config.yaml
n_layer: 13
n_head: 3
head_dim: 64
activation: "gelu"
rope_base: 10800.0
qk_norm: false
bias: "all"
tie_embeddings: false
init_std_up: 0.035
optimizer: "soap_variant"
beta2: 0.99
warmup_steps: 200
decay_shape: "pow"
seq_len: 512
doc_mask: true
Each number is 500 + 25 x the weight over the matrix's rms, rounded and kept within 0 to 999. Layers, rows and columns count from 0. Numbers have three digits each.

# down: layer 5 MLP down (transposed), 768x192, rms 0.144, rows 762-767, columns 64-127
# up: layer 5 MLP up, 768x192, rms 0.148, rows 763-767, columns 64-127
down762:509518502480495529467484523497526520467459498490510470468523500472520537467509472481514452479539537453521509475509491470497530499509532513506498516544494511510538462491512534488529487492463543
up763:509495512492500485521500458511479532467501497553487481488505498491479494501521531468499497540500537462506496482484497508507475532499545472499558495499475496543511492503520495430507447504493504
down763:484527486516483444507487504519507507553499483477518491510485519506548539504499483509497509483552493479488472542514506491509478437467502475482474501494498511507490462471492500508523503509478497
up764:514500527521476535503523500576495476477536501468501537444495491516479487520473528525516444496503473466511497531500447559483507506480497502501491524473525464485492485488502472511481535548519515
down764:514431491459523497485489489479499515515479454508515473493531475521489511482513501483478480451515531496468509520496505525486522502497493472550496473520497536536478501477511481501479457461484468
up765:535553483502493456544496489532476514488479504499497485472520493472462519554482440492449511568515507516508459505533485489513482530474507501531543499507506500471513470500489518510534500503519499
down765:478467537548530524511484512534497493461498494501502502496532523469482457467473534518476475489520457506473510505476487531526546475516504508542484498456501472544468504510492470556467517481521487
up766:459492494487466492495475534503468501486517448503494563513500531538490508479457504475499469499507499517480484466500522513480496519465494536499531507545510478495470508528494493521499495490459542
down766:537563481469509488538517478466459518501562464530499474554507523495465534510471506534474539465514519503503464527507471493491487519503495489498518514492467546493506525467489433513505514487520493
up767:500528513501494501463511508548487478536516496467510507482482497482527506531471504461509469484510515543510490515516521506502439504469484497499513516514490493463490508486480531513511502445478500
down767:509464464482517492514502497512475523452526516523528528517494505533516504467499510536511510492447534492486534481479489490479572532513508514481541489555527500499482517504501475466485499501502493